Weights of a small GPT-style language model, trained from scratch on English Wikipedia: normalized queries and keys, hashed n-gram embeddings.
Each number is 500 + 50 x the weight over the matrix's rms, rounded and kept within 0 to 999. Layers, rows and columns count from 0. Numbers have three digits each.

# v: layer 3 attention value, 96x96, rms 0.258, rows 14-50, columns 0-95
# o: layer 3 attention output (transposed), 96x96, rms 0.343, rows 14-50, columns 0-95
# q: layer 3 attention query, 96x96, rms 0.224, rows 32-63, columns 0-95
# k: layer 3 attention key, 96x96, rms 0.229, rows 32-63, columns 0-95
v14:444515460515530462588501559502504544548488517518442583495459497526590561494614442496539486528546481524497560552627457504472414609482409506583467606469548465439484558552517421486549501602436363552532498504453512528570584517507528495539471458497446536538554525473625437566467468510559399482
o14:536515515505505521473551533513440437406527523403457503468465489469499491471509491389593557497491403457493441454435406472510546486530507540453476443486558494544522558463458594532533561498513523505458467445514495450508424519559439435415548532577446410533435538464435457462447515506498474536
v15:510644402501467476462494477501468481449525543491530403470594483546580497529478479436545516499479456561545540399507516557404362460458449553560512517545453498549507456549609441499521393515494518541557518531616526437476422422519484497562572543486625533528446460450548460608393524551383400459
o15:499385560449596555527461505566425358546471440512520520571418507414490592470482475519466450575525592527446514514515565575582541505573516583488597467499474547431443439618503564469538495504441451536394460525468536667469559544546499459462526528460464487516503470559527482435502521452505521463
v16:468504462475519494501518470595564457490425486502484573566535507439526487546420454473448513469462493501549591433477519535562460445487540432417588462427459463535515555572552420616464537545480538512475457472465527564499471457472408607431467553415462593487455563532569499493562549495516460533
o16:497616543508496514436526608486448442509481443487499416460519582520532456467587537492510534571512463497452488481595461557507426389529541513537468591543518518478523420525431551522524555367533522459531528522489443457482517458509568500554477480519505489472498494516484514556468487468440540482
v17:461503501448473440455531470525502419568512431517585515528591521520448518475510453520391491530535553484444528557550547465459505469408488512535546453486458486518552548476488447472478478547511511454441484517587494409429364455425444567484554503473490376407499444446488499497531491374551483500
o17:485506526545530549516560462536522461373548484598545559517465484550472564449489558542479496567577474466548491477508509461419512533513505454440521493524494523449443448545474486449516518515421496495563552450513490550593568428566625425672495492451459515578568530507523472551464498535471479477
v18:574542523452480503569498421513589405446558509527471426524385503471498527571455502533450554576444489496495496529506399448528456513510494511463480439469500406417530459426451539508574479542552489585514530452452464386499500436474632513482509449607620537446539562485518396530501494447566557341
o18:476554515534552443473527571422448530474461510402503520442616499529560546481503504462484456450606435506463537414460601498568518457518561383528531537498443499535453534597541467518440607474545589496536501518518540564502525582551521552517434543447436478540458534458490503567578499537512448443
v19:444476581616448500410545541495483529565436509457454486546558455459445506489463564469550454526623455587572526472493508428500534573523536528496485482498461452481499597558588394543488482514400455495497591465496431487574436501427528406529575498516457504503473512586572488473485487488509494481
o19:518574502512557539469476526509551404465474443486562542427490483554583500457569454537505488474422478483526371528524519510445438525429537561521488552514482555564453429528533518464499493511531483437436500434497603476527495493558515599449482564498524555571585482445415531520561530516538556598
v20:503419425482468397408539494519521559524408545527522453543479481587589507414489464472530457497555521525544459558545543474520458425569422505405468587433562552441605565465564468581517500440513494431487470451484488461556527543575550515405532446505539535505449432508465534576510505454548454481
o20:509433507577467539505443505473506488450581499480481509519466582412439551521474413565484541500526418436438483538530518504517527499438538530627567573493423409534367536520497449384493515484577525436479535465504532526531473455495505539442580575436392445484525534483469420532462454577530555367
v21:528424482444492455430566490548496485545474446521530594478494469548554541450500461534517519425444420450456521472507503602481535494590562482458475505523449425475470571500540455440598520477537539403546529463512483439542524507496541423530528599475523468470460514514475469545497513587562549575
o21:386524510553531420488467546529482534530444501536518565503455509424434408507529520475528520522545597463591514511376405470401466616527447552472515430550452526487489415465519568467535372517474471553495458545495460382457538403530487426405475428536466490527531501431525529443585422446537486434
v22:514419454493527514508462526493458532452510451559589505477546503493481552572526525568532421450562530507414400484506527556513448437493446398447446595552582408471503496511462506499510525444591525495496487532545409558535453409489514508439689486530506584537531535438561593571514529424483411540
o22:478473440461471510466540544485555439424484481515446499542454510523379509565455465465521536491461510561522465491527527575558528519619518503585530454413454530567444581493580469474481503461460480530581495479522558532420478460515515441493356472467542538463499478496450442562440479572448461490
v23:582600518575385518523514530462485454462521436551561482462525512477568480434497407519542426465539594568553605499441523607563639459403483537452482457482470391427437585455514549456510424522491522416481473530426565411564537560486524524492499567455432438533534503478478454580459500559512562479
o23:547525484508544430494469532431489508534493549504521511483544482519549571499490559512465557501457463432440496516505552381487410549489491523433542462516521552468587525430492453475544506473484443606488580493585537585484463430522554467564608499468538444509483452531490566452456536431546487413
v24:545498565466500570494474562476538513506521463539453479414476398566508451584561509474493543524440508410540524494560611414534454515594508525435545448464571482463420583525407514510498433473547416495557541347517503428476491470460446425355503450431475462569493477428534520412563558538416558511
o24:591481566398458381449535444549382547586521487455531527459535549506468428485490571465524437552494465516533456565477411470506490501476501408524613555507475437574496488556608505381534486508504502450418436467488477503582479418455545588474545466479573538411526499493486430412552446559469538503
v25:609489453373480516497533538464462514479549468487481405516515484476493482483506538464447494580509473463533496475537565435548497602521529542575437554489478404546499480427521457517477536454422465465515487518466422592591517415470490445547477442497577402537539482537542450496529563539597545461
o25:479468513463506604465538428505532576560483520446507564553513521551460473474503558517496462445494517521500499541524451452644580548487515508331540541546502559465448517577494517494459453538575551575499556493548504444445492512517531548457436522521469491579498521506487508553504433461525470579
v26:549534607459515423495447598426498584501574546537437444549588460509525505456530561502458523571453546457567482469566501484487371439583481515434473523638482561506503570479560472574483500661497617504482468529498555540507558521470579577510490468574465462497608495476516466547504495557539511483
o26:439481590527514517450579450507506424504420493497570517471512588390403476538435412537489417556604451493525517519442424448577509563486446459555537553515511474528551431550522473493497472362490414518595527354539369437511457514532518549465503552440615609448464500451486498490480513537450444490
v27:510464547497573548463453466441504570515492497471563554620515461552524440468449556463479524478446491521518509456491526409546503488468414483429482430575545470494378547359334611471518429430454434434583524501443485589515444530375459548588518355478543430448483412452514520498460529436549378491
o27:553468448449465571603555478550532471490658471481520513457489426535457545493466492510586546519572563514413414516519569523591453484537505388511555585469507522486567539612584447491473443520493517580468491495492482439478547477498576477488524543526471507494573577417535399511556550494534480510
v28:393505490524496528502548518485565477425475506527551534480576595440549461479521476489481469567498502503514517550539555423493487448513465554356528550556468505564594469543437488468554475510420466605495432451513511550443506563531525528509441563446479494479473449435523413568432492352408521612
o28:575582524500454575495510521594385488543530476471421513492427462462521566508427561502463518471553406565501484536538510440480460558462403485603428475424517497414510452468490466515490531492489541452468521560569568445492544496499527442512560463599478447435540464487514491455505539567481448509
v29:505486511587555449580482500552403563454577503442516463490559578502499630456521516523488524556494470490516488493605450504497531525578518527496527434536581550529533617392489511536510533455518493451413514436481501520515447493574495597501493518440428531534470506495509531530491552491539482380
o29:537416532455544574502519532483551451459505422589518468532476532563477529514442445505487517447510446524551482561495548484457459482450592468459525489484485409508464522594466525506460521469469458479564505447522513506532418421369545474409518591513513447540493520441458502552433500453470468493
v30:545473444490398381493454488427468373394518610422575565517567470540482485440482452540497444512462389502487582519522505493471492511417438378475416458544456491544533476506518467563492540522490449504495390486512510439537478473442536503539499548512445539608496450558542492548534524424522544503
o30:479535497460557581433468585503537536513504415478554493436457583529522506463413505469524551474474479576466519517512560443548542483561543536428480491436529611577508457454495496437454513441515512537614560506465449481514528485511469502506507459516497529394510500415524472414472552492532523540
v31:514518553551550551540466587577494403534611497513577465510409590560549442587442550535437531531554513392585460608458521637494486423434430490511506571454448542490469589455393533529586477430553527585581581572547487429485528529518459533491554485467464461494537538605448521518548486492459477469
o31:488526415465573562551453461436415468480479465582519522534615599452512536488544535452560434502491454545424536430501522462481420521502602418522495542352573443502554477489573457500627504592538477485473495478463530553500525545419469526533474544544484489459479476407414552494530532554483574384
q32:543489549548378559559538476638502470469554480426588472501545518602379589485544507477504472464537447528381479519491516417556509467460428522517433455455527601495544545458446458441523560496456503458420488573421549528575509447497501465545449526507423514546473523483619436538527476508528524461
k32:528520458477422535486440512517480515469506504493521485497487481453500509513450411474548407559471484522500453442462506476531479485538444501516499459417512541438419533479431480528598480478516500523592556516500417552498480472470545397428490442443444535526529510547524581514508479518575457485
q33:490517442513453491503511491371486520525474513528458575519553462387468470443459482610593506562556499529509469459485471578446478460497488486431423560521512514509462429500446495490535528484575465554510374431621563528463515472530457539511468515449453462501574508504462461598594529472544528467
k33:484491462457523536422403532554482465561527462501483591499481578506512542507497462485551417497492471528519509505497451500506495570558507441474516404461454465475530472511553508497505570463450616483521574472482458501541601533476491468416453532454470498505486554500471580524562503489486455425
q34:446511446504507495545580517507528456456508522472532584397456496515504496471495549495505504566508502502391557458523556542424494516509485504427473428559537497504490504496426474487517525580498512469611473453470528491528544515468435447482545504382454594520519508466499545558508520493480513440
k34:489478485497513565429549550466425467485422515426538498549604496484526503567549531435445507495510445565478463510496542462502426535453550475528481512495450512474496554488562610566544557478495487463430488548526487599508542499578495499438403503470509473456488532598475485485499520572516486516
q35:541509550457411564451447483533589464499459542528536503467399500583545479409478509443499480472568517439540409586521472471477515439478547459550491536483407453440448538459543519520500565506451472455478532563502421541514514574437489472467490550450528453581553438452475415475473502497506539547
k35:558533556572472454538488512573513528480517498487454470527531466519516548485420507527507442539495445519521514467469553448552504497536538447548408495492445514474470557465505431455439473485556452497433571469518492503543608441489493503468455527443530520524476456468477487511472528507537555479
q36:491479494551511480521464558555512469542526471528520504478495502581522546556437431485457451554499391452463413528513566461500529524476509508462483506545467606495484553495458428497503544528415547500394530549446525418495479488555472493551446544567532628535544454471536500398501482491520455603
k36:491473541584525504577472510542528461510472488541520505492406489433549525583474516481465544407443586465484430499486491524485517497439395559460461483505473462521563423485461501537497539525539526514491503538434480437410441499511489515550437465623491532546525488495444507479480549589512538580
q37:537352571482416474509462505454498517545504448535514441511524492454482390491482449533552495483536486463552486471468574534570517468476590597611476524523535453492527542608445449434521483484437507611457524584515519492402453539465486462510468500520463553503491489547520481471518565435483507490
k37:486511553447520472535452491527516471508443543475587440463444437516592518533521479553528543452411562495435486521532553483486530420480548564530500469469518563431568505483473501575577576498466490441400461508523395469518489536503458521546451522502624536505456496476526475530514501434483484481
q38:450480431539472483510561473553599460488518535546480512535557568485534498444465526477395482570400597568511534493461534565537453540507458441439473555431559526531544434518531386475511481490574493504543566442481500510492468557437556435479538488488495486523450552498513567525547547489493574435
k38:513493391490536508420567543486440617499584541513527490503492559522463452444559503464543397562518508585551537521434435492576474498538522480500599491420572414449513401458541555495533418529537465598520522409435502576446522548493582465516507522490590445462522490495472491539522492522364510458
q39:620426601472588548420525586569541518404353474429448491494410483521523513564506502575503438465465518418463514395451466487502474483406481629539451480519587400524472441496472515457558530510465462481536449506408501543494439600455547483448467423521507537570509526526417500463507456562391496477
k39:480530526464454458422503482521589601496543470505505448449439477467484538504449503519463499485477474554544540503524458477503525461467382460526448552498495434522572436520483492397487525538505483527517485459482473507616534427424444512595430559474556487524489525413509569514460526523431531503
q40:467523577532543538514517486595516473533513468520539461452456516542433508505531503550458522492511451610499432473466493470509517471491604452482612499511459490533452560551534409527464492554481475547436455516428510483580527528594583458482533534516510434478525497404549575457467477435460453489
k40:541501489535442550532566494483528600569453446431536438536510530488498511503594486422470484427472512483463570464535513473481554510476505514590458523499543511472447466372516458434521483467501522554481464532520630564551444546526432470479472485464499583564515468521525483492557511522518481516
q41:434457506462382460504462536486533476482516447515510518497532498469433439543538470480522498525465531539426576492480549504472487442532464474568421472494537555508524439435474518553480487565474503490490530505610460522525433557444509530579483451477452562477468527449525490528438449558512476423
k41:567541444440526523423484520453369526427518482472497456419558536517516522564509479451554452550504433484445425483412437455477471500490596547505546498471547489478503527465544459472537491541462433506577546605519453507462468440506543468464452483553508530489474516539433522456587537480548481495
q42:557476513501494422466498463492462464520527495491636470517455506527467519574458513452495537496485542475517517457562527507493512535423511499481537408483471512551491518549456430476536436517411473546478499578369495469473486411483514480500606482528519542491453521502487479454477519477459419543
k42:503519510533563506530577464537530455585406461588489453489510434407492473502623469405508535400415532481546498566541525481403565494492462583434447503479462533490471544473478497471545566480518456471521539593559535439486495597493492500493514519524481552494489452509458494503512469499439537552
q43:452428478454499602532591498505491466461524501444522632493539582455537474514509487512463484562523473447451460560500527476524497543581430467535433462550471495531443465468488538544504460622586493483505456419439490501552525451441400548536495469410503527485516526488465547510546530532427568584
k43:503532488488487488490562479427501529505497514522481554590495534500511488479530545518513523491523520460544506565480528472544463492546552446493550491444471495522587550491512532479458566440446501544584507461539465518523513502496572546443475462475461455497498475500469417467484516585564548518
q44:578428572449472583540478464510496518517466506412588497457493488490491556543520487552491456543571453401538492478614512419586546475515606645556548481540476510440476520452493501522434450511439479542439461542476508537495574464479546554537529538496551516493502452524542517551518453462394544499
k44:595506512544532535484496488503569486515507578495521425490436392477484483576526507490486564481506457522517443529565521480527504545455547474509479548520478534475522483461408475471537519532459524449374512514485512487551554511545464482501459537486495541487425524479475527585507601512528505519
q45:498523500467477544429478458493510466473458563475497475489442478455474470541553440613541524505566488477481493516539457449499494497423536490530509532530491430512450498415533511542460483539458524548538444464534483479478546404448453547395499566520495563426448420488449455447487464458376507518
k45:477470564459506483482519503445496485489508557554565488500391507456545467482489550434502472568539443513529502523545477460555536526466462469551575558475430518483537489568441459475516561545592519450483557442474459546504497490551577444541536490480474467469481442545581434510473524559511467536
q46:473566425536482496488508483453449538474595469524511476501492546465482545513457482488564553486480463510471501516494555542526496511552459477440468493516533496569417494490505494468500588544477457542505478514518553466456519431443501475516574500512470568553414534499493506447462527442472499517
k46:423509528633516436591546525492517528485494606517445478551467564471507505456425478397473543519471554578483486507476480505501528542519477528480503536540494448463571495461534417547465485593561497479598526373456522421484584595518511557496494532433470450472516485429411509498399480454517524520
q47:445431465493477620476513529467492427466479515576486479471423524559510518571513479492504449612492467454480505466518500535556405471502433481518479609430520512423466533442394556506552539466528580517492481496477473457466431488465533520509506545547456466540453573457490449546545484601536501406
k47:523514509496511539515475549482427532550452495511478584486438559488512479518542473523508494514439496486399557462479465531572456539497438519561573448518506501545456419496464515559435531544499545477575525548521460584430479534415557504424495511580529504500526433530473530466449440621513603392
q48:521468421510441428604519471514485596501509480572458454624485402545536525486466380459509441483489486563507567513525460471453440514486538510480484497577518470492560555491418547557449502578457449414531527405449455526536522496418476457475495556357569547526581564451605577504600466582480438493
k48:534432513457542503559520540402502495461496463487515479635494538480481527517589465465500500439600436525574533441548550460497534525573432449415468560477436525551547571458513454443586471455471582606581532402403501503537597525434575552494537499514527558491454534429524497544510603509477494512
q49:519473429482509537493442524478498655507460522440447487526461446498514467553473530435444544562515460517480510461463499481500445566586567417469496467458504510562467485545522437571460484499514404492505546508556392510568524476518553523534521541466573541627375533442507461552376424558415527511
k49:522445507504491519376514571462503503416576530551493401496532544554560438491406554548470489464511497448551421531503405545464547499552488489542450411508458553523497496492490462552455423470448458529496438489502467531520518484525440472468452523451487571528405491538471519567510487556533543619
q50:435416470415504562473489517481525502547512472492497480577530483454436501512472532490458458639518503554514578359484435491541575608446451508415493569538547483527435494464538540485549489454346477580535492480439443470419520547540522464463519412546435511468507567570422549500430451484399572521
k50:483378466457437558417565507480471546487468479407538517589427517498511436471478495487504490480529504520440515476524504507508444560396480532456469538515487484511442493544387557539569546553404593519456481526442496500492434466635419394518503539442531555539537582589588475598457462461445488522
q51:422483531517456552402542586496548333396518423492507427479482542462529459498523466507484512511469429529461483469440473570514507430536511557463492561551548390565501447474421460590537490476599566529544576526495490403455487521580498484397479489455556468536535513503509526490540457483482587497
k51:492444498512512477447542558421540379404469460434529429426456481470495524549547445445466543449547501491477397516506478517530577532482551459459539469416494458528507450523469442536491623515510553480466555619412497464430455496552453464499514502500541514521471490431507460541542541403456531555
q52:479450449495573588480461580443410452523547513509483539444609476453556466592508565547537560606429486548566588548593438496490478536488456453568527561570434533442414565443528484478511486458521475550491427490496425514509516489535444563501447440468523423532464444470574545506373477511613485446
k52:500450451565535501410535484415392547487512468472517547500461540453536464571561513512439523489519488468526562532435462495467464464393494408533544479529426519485511423554521530463478486426519490495540466517557515566489518585463495489508418478473562431531457443507580526532556420580543518472
q53:453465591501512486515541443540564501437496458437495528460441496479553465407527483592520499533547524422514452553572402406515466518415511494561481457561507431509534510511481426515529426456487471563614529520540539534439493395487330533487450441566546444459531454474510446502521402541588482473
k53:531591534539461513573554522505625633515525538451511478508614503532493470459533501449527517471589549526424511549448481499515525484476540503536514444500505447608594494535479389471538409441496533606567524497573443521479491380594542561426473519534539499434473489538426492450621454484505560522
q54:504455549407412516517409482550455494543570523575534433464460505486439441529521384491511514500602516496511478460499467495567523535571364442502443620461559386523384524512476496500521493516430497635481582585539516505548548544545505512583436485515513478570485545505431437508439468441505460549
k54:514474413617515544524541459514462474508543515568478434509461514518520488515413326536449555515529514547485595483461435493461445598521515494406471466525545414503459476516463515500493588526479691491536545456489417532531494546517448413525492465420526421470543500370584514499513416441571470597
q55:452457517522420520590483435488466464532559461452509556482483461543547532478542575457539446513492545509549453605454556505574489596556504503438455515532603521472459466462495572442562541459433572458509553488424501470547431548575526567493485449541566526520483389482458414546504441580537470581
k55:394544514563417479512540567564432511465538526603531634512521423538508497437526470578501472597585517474448416505428553540492411485482431546519455512489579531573430532461474530475485481491605478524447420521425512464496554610567507497449489517474511532347437498523530425552449519508574570447
q56:454520392400496473576476489429459460464521543461532523488479465485464519519556591518517494550518472503527483441501586528435529483503426524583314435486484450542509470518485511511487455556530527460476472464507499422514420566458512448523556468523452465566448533478445427450528433498498575552
k56:567502412496464474490487481466489397408576517549577522475441511516559551512489520546574520547518502430488499517490623529497512453473523470512523486563489457510517538555510475482435502434581525375526564389458567451513436472477492438532523482520553391459530479466461594426467477459524592583
q57:466402509473455453541550412438461512485652584475562578503500612468542432542496450487494513474538500514458529493453507558480557461476558496576494430481473502505608494506499522452480547524452578445500536507517519531511556454458520492525620513513553519432515543513541538431636551476598478474
k57:457513572343503522530537561509417520523486522558492510533540536484613500575536483554638439480498578463573475551477456498445485544568520557599558608512445524491529474485514468514557479477378487578568546491547415446462491520492560385457538446504492449584552502455513506369554467490486354496
q58:487459544542507503456488430494446508485525483466462436568579586564487554559438510484489557451444537513532460526409470473537513467536448583586566459496566507488619613573493502523504429387533447503637432631448510506428499584466555504626492538492452441530515480507574483450520397454445543515
k58:513425521497511428500508520457513530509424457418550517537483580575533562470563511486439613516492582480490465528543489447519510482508426593496444372437466421407556589553422418482536467512462542465507450626380491475498521584493507573510563542526507521466403495546516470530558507464517477554
q59:401473577508527477509515466425544494477489444494491566505528493495482493555468372457458476493542439425445510520440510525453538435517594545499546433408551526570507444455463453466459565526532515494540467346534548523632479496499493499486434502452581469526504506566512411454480484518469448464
k59:434504503481535496459431491454462426516516471441555468544562546495477497528513466404418485502492476433497436459487432604554503468457465428543474370462627584562547469515523522479442620508544415582448566473424447531507501563499541483413485540508559447495392461554447434374421543523506427537
q60:483445576553513615384467500468459455541551547553552530510473503394438491523523479503498538418550534451462566525540486578532459442465459447451475534422545501497461519496536562540446534539513493494578474443455618420478461504457433467561475462579517497457413530554473563572523550470474462503
k60:510496500514462605566499525611471409580492535626580515449506509521419517438508538531491450434472549525424592566525545512534488542534483395532414521479495473498559573511505489430548561454561488544441540499540527561528477546439499546559498510514452441515478510466520519449492587455493517523
q61:473483583523476446524426412518465527566414543523495479520599599489384502668385548640552487531520464545512439453546528494549393588432499457479513610468552498508485449504472390530530501498536500504570466556488536550460502521523523510408559519419532588487413451496489453514481501478545532592
k61:572499488551513448490500531479398570524475566440432571490460541424509560555425543390565442491520466502547457497476400437534412563467509490579591494437577419548566457542474580450508534490441458465542561466426475611520445587509550399464529494504481560445449424461543463562593475550532554406
q62:442564427533557534575518473526418545518395452539523471522547537437498618571520504568583510455524599440411517445542514504599478494455536594470516460510533432577544521486410518467494506576431470495512499475480577519511576463508517564495463512496599524462396603549414556408517538488392420417
k62:527518458578497448537567501513388536520485459524492492498451496437515496470401527504562509469498430584508527490534556469555516493470517468560487514526464449501521550461425531511454491539548481610474539535437492565589412561471544551506524594431490485560420488521477446648435436473474391482
q63:473509482488548494470463470498479521516466539441446637537433594451501542506493532558535487535441471599522552532533556453412493523517465505446454531547472479524498497404442469508503490471494525414488381423557393595480513484495512522468530513596539540486376444495434435474472549555507570456
k63:504484499522459530461421402559405471548483599593464588538480545503471502448508507455406474472543502583577475511365559431570534505540477459443517492468459519447498475460451493486504521471554507425473548472492449533566504536414536450441586498563406481477524524555531573483525502609534501488
v32:452507623506552521546509566465441536572516468484493551600490555529477387519550485519447492579497571474470555445492498521499474504522521517531453491456466511488547408464373477561471460467495482540575658477417474544459518415529499489510533580558454526615517458468478582515513509448495473452
o32:540429451513403504542482482482644486403468500425530438481545418469463600492410535425546576423475486552533415570520414485496555557484396448444545570551476432619528638512593497416476536552469482511501406512549535504460480573502473483471458418478553487453493491492473442512544427614449486521
v33:475476565518500480478485486558472518484520486499473582523420507523520484547417412450495408537486476461478546499475407508540477542546592503485503510506536434446480514493462452481512540467506465539518425442564505507524505530598487508518495428502518483435475512461523531435576463437589490572
o33:555514393414445459493496502448450524513451520475481442489563474570422499495511565616488566503500587533416492481585575440471497479431484525531440424459463601524566434508539569504470486519538541422428485485475477510463523439461493519441470536601507483532509527403506488587468558574389416437
v34:503628501491463483598561523525563543498543552584494468498469477521497498463423531483514481526561604603474399418444553491456547603401459503517387459577501539385421452499473513408528473442579538408480512550592504506601556550468550567457435510490526534555438576514480506465500559495597477542
o34:521509522392552552397530561501385435596541590497571419388512586561526509624544495532444454501488443421516495598533485545506448405578554439525549481411461457548574550492502373500525438547475591479531428525430520597436442497501485479540535485558496462471496543454559476557544484435441567426
v35:553513449544426469516531424440467486517534477579412472479509442469563470499450514405555499477506487470480445461551501515443503536504575470496466563481651474485544494461574592454469547496516502412529517581446520515580539531435490561469441538458395510619473516530540523529372494497486527505
o35:424548440448541554465480541530455485497546479418575620527504462515495447507535545558497510548527561462524543556444596440517494449415468529564534546523426492500473454470470407473606400522581537519496562530536476491438479502500500472492567476483541452483526513517493485550549464597506525413
v36:521580526517549475474507489467520345437546437444532547509507482474507420551462521502448605445475585586545536494510495566542501512594469542487489507468483577545482469521531466413553513510569648500582590531453521537482499478574530524540475527546476541562521546618470421487459579456469531609
o36:552422468592550550519456486621503512565487509538464464571595511537523542393495464521582480537497367507581426516524555492480509418419477419520509447532463430564556534483471478485417515546418449532428506570532446416445462434485514503424514524501508471432507442453544555423481416565528519442
v37:495501485555507521482490602525460525483475518475428524518476463575405537529608496506563531498477476526492606571581436546515465535555433671425537514543461456499472515451464518531497546485412495435615487407547472579490388565445620564536438516444434439488593508486532442487544443534538476551
o37:466533501432520495564492477489521505558467474494499508422543504434517458510483434479525525476470551468398474485361511478539517513509516367556437520464422478477524455466569489529486510521516474481412509502489446497507579497543419459451533500577493536498466502556475581495438600505382553551
v38:617546503465490409467525485483488516478491376579445452466403539498426558441610589527518567496509519488503471502479625524535556514498534520576560503531502576483560493422442516571516546486596585511469570441442539583521490531543532484414450377475600489555499435485516522434519547451510473476
o38:402566457485517538582491480539496474523398587473563531530520532505599463527415417496388466452452452492610487413524433481408464532512470499366414486493453548528443520550502542541504470496400521486595346498524443483543568524550508561582565521554416569412483545505493461529521466601504531538
v39:544570498520514520458455519453569496483462518502453495495497368435628567399541404479573468467501506501466460495523456513527431476468499479534513589534488541438447440351489566482515455438401560491486518451500523481513490440491499488484533441553561540537538509471488507511477443470505571507
o39:544490554425479509496523457550416529593532455566527568556473554391339406609495542486466442559481527484500502465465511415470516559454441499494518500479503487449469613514581422449517454533574471440499459551512483528508467473498432529519415524505389571500423474557486440504488581432491522459
v40:547586553479528544453518622411475488530471434472517552462406444547569509543506517540468551494503543514473581410453512541454524478465528589486432593643556452551483474492563556497551505538476588476360508513413504459412531497481491416491478538442502466451470460544403511365561523553537435500
o40:460459445511485386494538454525557505498482605450403448568502555382430494490551487497448521470400581520469502544508537487512526462562526390518512421445491503468538501486452437500515570539511441536614441513577422484541497450517538573480443487522500582545635580422586457599472397480527521379
v41:517484536499466513446496507527482517492655438556425485497420492483641364419563595504498454505515401470534492511486504474381520457495475621486495518539455517424519516524478466485561434540529514521503494486483549552489494524497553450444519483522515431527479540435496423528587512516489451565
o41:521502516472469583539441534499520409547443550323493523567560414503408585518549438499506548463480528458455489486526492494527391498442503438479506482538522507546473496510494473489494577451484497382516450525466520464427535491552470492523533533466476530566560572571491514470464513443501557469
v42:535462426545362514519491529509516540488496447559481508516570532384503513605439617570457535478552508520433569460383476461576541460540431537444527455501459543582382485486507524488482489522441428518554588561518529421517567518518420508524502637578427518493471403459481491551511484468419516541
o42:474515520542574440533502479532519464575624467377539454405450387516419519357509428468591506553517550523573411515551501477472479533454578478525483528482555400485572543562564466500487582514551492423438510371536503539482396499552584455472499374462548432484592505499498504454517472524629480459
v43:526527374490517513535523535480404487554522529613551412522464452355425528471556477522613568512498472587564469579427548545526593554445565490589500424500436500507581525510402472414515557511495402510562451449527503445518581435534555531544519422525535513396502521554465554509475540488490588575
o43:519458553529467554451440460572521517459560553458591527481528558594532560548445526563420503579518543510361501516550518480483473493540416438458381543426578523494506445467558568572465484443465493558423470531488536552496433613466456484471533441511511487532436550425559466478547484463411435461
v44:485494475515572561435472477545504523469528559507495438558482523609416436491475584531543525458462436554502482542499563370539421541532545522522548496512413563529513607558506535479605568364498486521518494457494470454532563474593538472472514498433488483498414479597498575457547492513533515502
o44:533528578417381624530498470395493523484454494464503542514476486425622541476495381483430441487559555574502463481561493531455622451535471520488392523438522508517437499443391560594440492593530500458462481521528493563438567530387553512438552531577544555486581434452526481532447486492486485582
v45:491556496528515497475410491519443471477632537500503500498528482550413486537537508428524650531519485475453440471421483504454465522468541496416625487385414452582500566482517554362388540577499437489489511473463615406555538476472513545484469404483634450468492533457422549479519494493498461465
o45:546441538522477505497534443451578575528460503559601474481525421443514450546418486609536394484512512493517495537567539518584459452493552503497449502576576511409471431532459457497522470461515491464497504464462468534392457499532492432571508546504416500435469538520559401562473488427488585481
v46:502422453462484514501466498488462411504550411475560500463372535546535435391428444519571464518500498574477429464510433533458547586506495597561422484582512497475412484493484503513464514461544419425504521517514379535405553551473397532499523446513448482565533478560484539600449429517512519506
o46:471582512592531517506496519526494548548557602534479564472617384482469614686559504482475522482453508484463526520575533432518401421446386452379539543466541441480527509519516498495498548527488444605410479392500645476645431462459546412540537526496476498509396513490426465365488598402502550509
v47:492401469474502496498461565477485478549452518552526518561554428505453462473513502546417520398576561456479553480498482556575450607474483620490522562475497523507450516475574415547551532509564372540560574465551534467537535608513491358522582461504461500490510464516475583552423564532390430615
o47:549410514560553456465497547427568519591545519447492529407475463484518529464514501507643507584407477546477478550474588412412520462455429388459482416499475502498499497495454547471514464453502506399425444483402494503535342539523552587514506523482499482596450459528535540447515480467576484520
v48:456401542478596510433446489492547578508467510472476569431494468405510420458510591527523515568472506492412525548566473495483624484582433468443587517525493507506414467522540558565542552514554536505501487564526525466448544437471480500481494496548496568587394626511506606455496474491449500449
o48:622511520584384458560485515468450475495506505520444400560526545507464540487511439446501510449435548528513505457447535459506400427536483518428479503531503478584530453507427475514454472477490412538464539475510474483528436567559534417512509498466482506441624358503479454530532487554594416439
v49:469479495581492586481532583528452469507497448479504539481476514511493460453565550572563509420525561470498416449506494432612512369483453594474508483499546351510602510665426504526430334541412558539500429522486508521454453510525634480437450516502445435547493515451541455522580510539470552583
o49:501475499505534545612399437547608456492545491511486407552548429594465528622464402489493525523489467494413558515507529494423526623474495443549450564591556599507448552442551420454525574524570460442468599480527520479503488483486432533557511448462523504457550506572509469516438470455530443364
v50:504559413435447494448540349488403515553513444514551494435531491539480433486534503534559392519474488538572460521472362484473465463543514491502426454495475520545527571380356502419502422423458629552477490495509547483505532606525558503541504504498514602546541546553580425524472637536465533453
o50:504469477542534567484453569500522474414512513508497617599469428475612567533518559456433559547510515474451563519507568532495550584452492594547486527561537473496574498607548565564480526594527426436514420528522526505406484410504410546554514420465549450474441439459446473514506406448518516503